config.yaml
num_hidden_layers: 12
num_key_value_heads: 2
head_dim: 64
norm_place: "pre"
norm_eps: 1e-05
rope_theta: 10000.0
parallel_block: false
init_std_down: 0.00507
lr_mult_o: 1.27
batch_tokens: 32768
dataset: "wikipedia_en"
Each number is 128 + 24 x the weight over its row's rms, rounded and kept within 0 to 255. Layers, rows and columns count from 0. Numbers have three digits each. The size before them is the row's rms in percent of the matrix's.

# down: layer 9 MLP down (transposed), 704x256, rms 0.14, rows 522-538, columns 0-127
# gate: layer 9 MLP gate, 704x256, rms 0.141, rows 523-538, columns 0-127
# up: layer 9 MLP up, 704x256, rms 0.148, rows 523-538, columns 0-127
down522 101:145114116104111111139131134150103106134082160169120109137121107116142147103157101103115139152083149190119157139130124145150137127169143122108115143141092100152137098145139129158188116141150100115144129120076097088167118122139114144120115134128120139140119097081168125124109139168153119144126140141154115114180150152140169180151132138178136128159163188148106153113104139134180143099122
gate523 101:173125104083151112126112155140122112132131148121090104119082172111125107124147123110085106110129145110110129157113111132144138108116115090135141141123154132117112111105081118128116152081116094115143173161129086118143109110107125111135131149130119130117139203135122114146127082152129114142117129124184152100136113095160098092149096140139163119129119132144116127106137139111122153139081
up523 097:144098092144145130089132133143111130102126102087145097099093108119137126120146172147120166099118129145160155116126182129129109094115136114143143136155129114160120162106114122118096157104124133165140172150145112119170106096173146122108139137100169130142121133072136128144122137116153135120154142153131108095117154118085161120144104162112146126152138115160140143118063157124122121122093
down523 102:121120122136151129094152092101139115130104122117114129130172127112110092167129161108084127119173109122126140119111142130137079096183120125099141118110133143165159070139152110151179147109110137166161149094128160119144142128100157070103106133118166118126096162147130155124140180110116135130136137128127139123152140113139123115115112179124118127117125114106128157167152077115095127123128
gate524 099:103146139119130103135121126136137173163150128120127123153178133085135128167126136125133124119123124093104170106161145130125124126111104149137113205144155148116146135153158138122155159125124118126132172137118135137148128148126128116098124135057115136139121171136124123122114160119079134110172103109146146123145126118091165119153106145139113115109129141108136150168154096129132116147110
up524 102:155112116164113123158096137110118137145122152134169125141131093132133098059112144090141141146143180194117095110098113187166134093126120110097105148142107129113121123167146111064140087133122158128155124122114079097137111105149100143118098165144125111169125143129164130141156131131125130142152161123129137121137118120104162138087123100132116111137115109132128143095141157165134109127137
down524 097:122160122151167140113132122144153140118149118148128133113156133138152105140105113086177112090117160109114133102110140151109113119158105152145124109122106151155195123141141113138151125116149135112140128154145116141123116149115138132115116134107118167163154117147169093113129141141156097148137163131140135181139097113159149145112134061123140106111124118116100130134116111149148156077117
gate525 105:109151133168139144139143111131136154089128116115109123145147121106085119128126158122143132159102108102113112103150132124151090104077087154146160131121123124114130115142153091099080144156180102098170104086144107133104113105152090162128139170162142134164134155122104082120132123155147091104126148142161147157137124119080125138127115102148162131149102136149085136139119117177159146141112
up525 100:145150107095103138131150098137102102153127136167139086158079101130104126116117106141101082101090144147086124163147167175110150145129068124134170138095117107135129129171117116112083145144187123143141150115159157116156096144124122127156150136128114085077107122089127157161116084125164127130133141121152129126114093125103163179083128118117107107112104122119119153143148104096100168157124
down525 100:153118114144128131094115149124087104076123166132122151120136140157124115045140123159090133104162125144130184094144180116137154174108114151135134133166082135108111165131111119120124110104103138124072155115170152156116137137130152122136158136128131152154142130075142136130111135149153096123109160149086124092082124137130145114112153158101118098116136146093127137133173112078119151099111
gate526 092:138126148104157103141129109151126145160150128111133088126111133132124121123127113109122123098116121141101103105182119129077118119130129153123134148112108121077131079180140096123117131168151131136163090166167094101114076100134077146133127141158148141120110155123090106123118140164146134158161128065143151096121217102152114120082137086148119131113165143128123124147140152137119154113078
up526 095:102138122169146100123134159139105142103150110126076086095144106142133126148137100102144098091128115117131127140158139114134098160167137144152171123144133105156113111112137113083106141111136146129105135148101136150147117195126104127094117158158100103081149153136113113108134132126136164092150091154163114157119168127137183158195169115130102148181118121109159167151133104154105090124117
down526 094:117103121137104161145137098123134135127110109110127129112077126151126167127144122096106109140145101116115135147146150095121110162141154112142151136155060137163122129165099145125060126109153135118128140173136145108097096144175141187118133118124133113108096149130098127145112131161114120131147139044109145153161066125130124133144174137137142162193113140136110145094143101142133108147122
gate527 099:155147121110138118153114134154086156148071113182127090129189171110147105129128158115155136152120102070078065152105096114111112098107157151181122136099171128124116150114085125143113148150149141149163129145102141117160108176141138135118100148125092143116155153119139083126163123152090124163117114094154137151119134127119158128133121098142140153121113169117152110131140127112176153099110
up527 102:151132119111145182138180087086120105140109109140097137132136093124118138155106161106108100127077101143141147165123135125184149151128134116103140130105086110129124116137113109204141177146099114125160131156102137138156127092123146161117136105096134122109128101128133140112077144154147124185099127142113160147169119128140125118077124126154107138122070123188127146130141137131111110134162
down527 100:082101155091105099118118136141137128133115097122097143115149161108136127156130088128102090124162101127124138144124124139121124130129106134139111149144113138115104146131144189192127172104147119117107136130119176144103168158134112140102091156069121105079157131158085140156131182157144123096185102076156134137113121141138087134105172102149126098129108120150172108162150134154088143112111
gate528 099:105124105106090123131118147141156159093142086172139082109109123150113139157117112097140107106127164155156190093164105158142149146176113057104156103126109122120120149175111110120106113117149108114110153136164156106141172128129162127110058120115118162115097122137123127122109080128115125109135088133164091107098116123143126149104117124096127121112147116091115105146149109092093139138108
up528 095:124086177102127111149122141107103136150139079145129109129146105101085104159132117166131103090116107149187129121085141185103141123174102145140155178131114142114146152152091162142090151122135102134119115154101153122111169096162120160119109132155161099134148112154131140127135133117150137156125080061079102129139097163096081136106114151148123118102113118113065146083112074154094152153102
down528 101:125138072143125073131113155154144134145143087161110111158123120131139153103135122126111124102111089138137083121121130132117127097101122145106133115128130132144124109120107119105124142117108137133128168124108131078096130144113151142126149103162153127115119107117138081138065186124154124188119186111147140112139156108148098136110102117139159130142165103112113135121145118157085133144196
gate529 096:106134138146116144137122108148116091133142122143154155141134095119096137117151171101132088124134157154162071129078132115107120139152101070121155139098122121116101156139116168173129148096101094158122176123101129097135124104185093124133102104154118104131161105099168086097165179126115133108113144083144120059084164148075141111115079102144137104149164141090110123120125141136111139138131
up529 101:142053128147119100120128128126112123120103140136128116143171114100111170101143127149132116125107114177063147123157113107145116127141114168130133121082172136156118132129137145116142152138117165137123130146129147140124123128146143146158154137105143136104152143130089140129120158145126142132153176121130155145166113142141101147123147147169130128135112118108120100182138139153123129125099
down529 110:148105122104155151090126158130127178124081140136099112099108117097147097116173142146099140126105136126149146102129138160143151116111125155133106112132115152104094122123183128126123189145115116134129117134111153131151137166131103123134175104110116121129131145170081139196111121141152112137137129139104117157127160137149185139129120098124121138089135110134109128090120151124163172147153
gate530 094:134181154081116137120144095137100099183097117135138163163140153129121179126119158167134135157079161122145130171139116157110124109143116148159136096128095076108153132126127105117133097132161116120127079123180115143091162115139127145129123155140132153159128106127157145086143119142151146121124158158097120132106159142110097137142138107156179122120124137105143127098121123135127141103157
up530 096:129065138162128155108151106112142131127075121136107133137118110157122083102116136137096162156172121112112158155159135125156127134150131117081143136058147120086124147129144158148142123101122167135138145120188129143095104149107173134091105120145108112160135113128142108115126113128120107129148135129122098145091143124112126123102139122123140148137127155125122123107123116111153115157169
down530 098:133147140152120166144115122135111111152120140113149124087124108098152125135158182135118105140155119139155081133161108136148110102127116150159144104114099164103158097156151124074134134150123139138160087104168127149118164084168150105139093137153133112106125106126129117126139098156138096117137101144114169120163122099141087144119132209145118119129124113114142115121073105177126155100134
gate531 104:057159110113141146205103138117144091186171135146123142094126158111086108132094109118138125143131083117147131166138133103129139122112150130114102081125144156160120114131131143141131123147141097114144124142138081136095089145138142135180154114141106165145121121136121156156080117101162120116166114123114107185094129176129094077137109125147153142143151085101128146149085136122138140122175
up531 095:113110134139116144080098148134111154108156122110147134192121135132118139108133142142128125116107115110134154141138108172151133109127149150099183112158102127131163120102126134123106119088124092138144143077082166181136107129136122123148132137125094142089192118170103109144102102139141122151155117101128140158140159122092162156120135113087107139123115115114135137151166091110132082155165
down531 102:154161125109112125133096158135126143166167153115151142158161099141112104140104134111129068131112122132112153151101136125075123130134142115134164179112131136162134110147111122150091079133135138122120146131079105145129147121153139172135124158123158159178127178139124092130120106146096126153119122153132156072158104141127122114166130105130060119128122124155113123170104119133149133141192
gate532 104:142136122128114147150145123126140142163135133143162136111125151116148158129118112108145141120160154140120135127090093139104146140115130124182140155135149088099136128113108113121123084095147125148203136099143126130173147109135100134113093114132127122077122102108116180152157112119074114127143138134088126108152135115134172157132122145157102149094151161156139159151141146107103117162089
up532 103:119108107115153126149124102158186152101096110148117106128072112103129100102130139142182122132141134123126137134110125128136173159124136105141127097119127118156109131145202144139131104132150137118117144143169123074148107116118113139145130131138121072161157098108141095160123089142125142129157141094135120150179083138169088101091124141112113086132106146197133110143111122122139113136130
down532 101:124081129126129131125128148136138120123152138102072102127120124150092162156140117104112110150141119140092134146129159132151116123085158094121112086107143124089122129177130156081133132150193096134111136093123172134129135131113141125122157079135114141165121116123152110184132135143113133124093085128122137120138084123161099122120156153092119114144182108125099100071110106122128130111096
gate533 102:114120114119128110128144108107130075133158109079107136102122111113131146130154116128133128101155132095122166136157137113155099108129129148070160115115119134118129116109181141141153086185115104130110107152111110139093116139135144127133146136152133137154116147149143079125159059114091147131129150144163132141135122111138123135125164142113149072125117164121144157143187096116115142172185
up533 101:105113100154131108116124170114152119127098169152114115117123127123137180091121131112114159118126117191125147091144134137098098107132170102146081133094135124108140127116146127105139135111131156152148106124144144145145155150134131086148114123105130131097092107131131078106061093077167109125146129173144152117127115113091132137120156117136103150099155157127136120112157158137078086074096
down533 099:069159101123145115136133102132141161117140104131096105144169151125112122099099138161095146137099100134110073139143097117135089115106128102167122107157142107153115115111119125134139134166145122153115178134157130098139130182097070127138150083098072120132137111108104147154157109133139130119160139128093132096099119143110125076146106093162141186151148128092149123135163183141149179131106
gate534 107:114167144100150173143122106135119125133129143154098132106142110167132123141109171123118088190148151164108157135147114114118135117092151110153137141131143148078152100111123134146107151129111110140114101133126103119144124138086158130137147154060142115106123138158129112140120137162128088129114139088129116160075161152062140084147113134126113098138127148127150130172108129112120137151114
up534 107:140132111136134142107104117130121080102106142128152187107121113121126130157127131149144125140109111147167093102126170098088075125169085132087118132133152111153168130112152113144103157107127156118168094126154113124134146102102111223163135111121134083123157178151147111143137126145113130124073125129082101125171104145092133138142124118139123145148101146106133102158124151135097101086132
down534 102:108133153134163176130110132165140146143158123121101157149125153119132134140150112117118149124107145126129127145108130132107098096169113148157118124136125131112094076083111122126122181092155107117092146131136054117125183103132113110141113135142121134137138096156143123123167136120076093105142133125169152142101132118130098097138114102125103107106106122129122108132133162164133164123112
gate535 102:115135114120117128105134074072102115153121169140156126113167163117131140108133156105115122156167133084112127094090123074141148165126111127173116137110114139131069094089114113170135133104156130138162087132143111120114100111141160132054123141105170141149124137101126174108150126152138125120128126136104113153122149132107139144136165149135121137130103112126151105109173101089134120149093
up535 097:169188138144130152118073139126121113137114123059165119137098099106125140166108163169115118145131105096077124109134111162119127136098141160125161119076138118136134129094113163152092138122154100121145138127113122129082132110171183150143122153094102148136133158144096119118104095125113091160122150130130091142147132112124138158126135118119140134108100138138160072131083091125124133125125
down535 103:114148076118127103151112126170094067105158129138133112127150141126163159132106171103107123131151129117156143123086103121123104064098146125139151144114135099129104118150162117129122153124192158112136120137122133126153184118114128156123147140177134131137141173161131135134097138131128126131130125135144139150144120127146134153149092127163172164169144124141072118079108078164139123111085
gate536 095:157116126126162125133112105120139147111153138139156106109133114126092119149113099142155119128141142084139132160102121101144133124131161143142111049085091103076163110129086109117094175076140125166129117102128104151127114106123149112133121092126136089127130168136104105153114150130092121071089157122109115141147176136150135117137125140099139107145135104135149139159108115146137098131144
up536 102:137155127120172151106116091132187146146147126147148118121069131116142153154132188099140170104125097115111148141142117173195145167142120113119154107102084158122127130160126097098079122128107187137123189140139121141127137088118145148104122128142103150158124128149140119128155131111166130095141142125125153108126132121172133147147131130132162131118107125098140113139147115102160110139098
down536 095:115126145130119085160103128141126114177148127106174164122155151145114131095122131170102144123149127141133072073084127155132117097164113114128155143133126089156137069096120109126156174111106118168114093127118145166148116121101140146133110139123068139120140132121143132119119111141138119138200081145119076094126155114110139111098121113173115156117107120162160132149118102103103158163158
gate537 095:112174129102114152077146103112125155138164089129134127158101131122159169107125084085121116125120135094173083147142126088140146109088138164094137148119117118165156071151138179148145126116145101151111122160135139117127162115136148139103127095146071087151099136116122089135144140135128121108105132129180182162070148116098126107125167128135076102092112115110150098125164096142166108111137
up537 098:111142109158136147103131135109101124136136162155133140130118111126156144078128135153158116171096113122152165152121135068101091134094131119144189126117139146129111128107143149111136101153149128095137152112085115141114118142139113139118180111134166163132129128136140150139134091154124094119111144083118096136141085112134159110147116115113083081122148155151092120124143124122108155100118
down537 099:141093127132111160157131116143142129132141091109148148151120118111173135174155132134132131128119114128117133122107137116146109145111107122147134139144133126111130117131103132116111124151144162103143114113138124127117108130124084148115158132167101143122165135116121122208130127113132107155100108125158125095117109143140145093234108129121107135137095123106098088132126097088141127149136
gate538 095:120126134136123152071108120124166147128114118122113151163139135125088116125106088139141099119125107156138101163142184128157145105107160133076142142141155155166117138150129093111101130103141096124157132103128102154108148084115126149130127106136124145143085130130151097134178134139169107139120144124118181139143106150099119158080111126107153119137107127164165100167122091140141143137062
up538 091:104163156134163113140154117129116127130118149119156152085112083129105118081136130126172103125161147072141130157161157119064095161093087132110090136125107137141172108107087151052117106116161141106110131135127092134153125122084122140122123130130139188138147125112135112159104128130124159118150117128121084140146122139134151110114133171124137130159106108111128189145100178124108130135175
down538 100:142116121156101104132139123148108095118115113160130155151136106119128108138109156149152086100133103148110128112090124144121086080096093140140140130149168156135166139120159121114137163090113171111138089166137113130111097136135102147149129112110142130125122105117088146146131108107132130117127127170133138155143084167134106149135160153129164147135114136110164127110154117116139153165146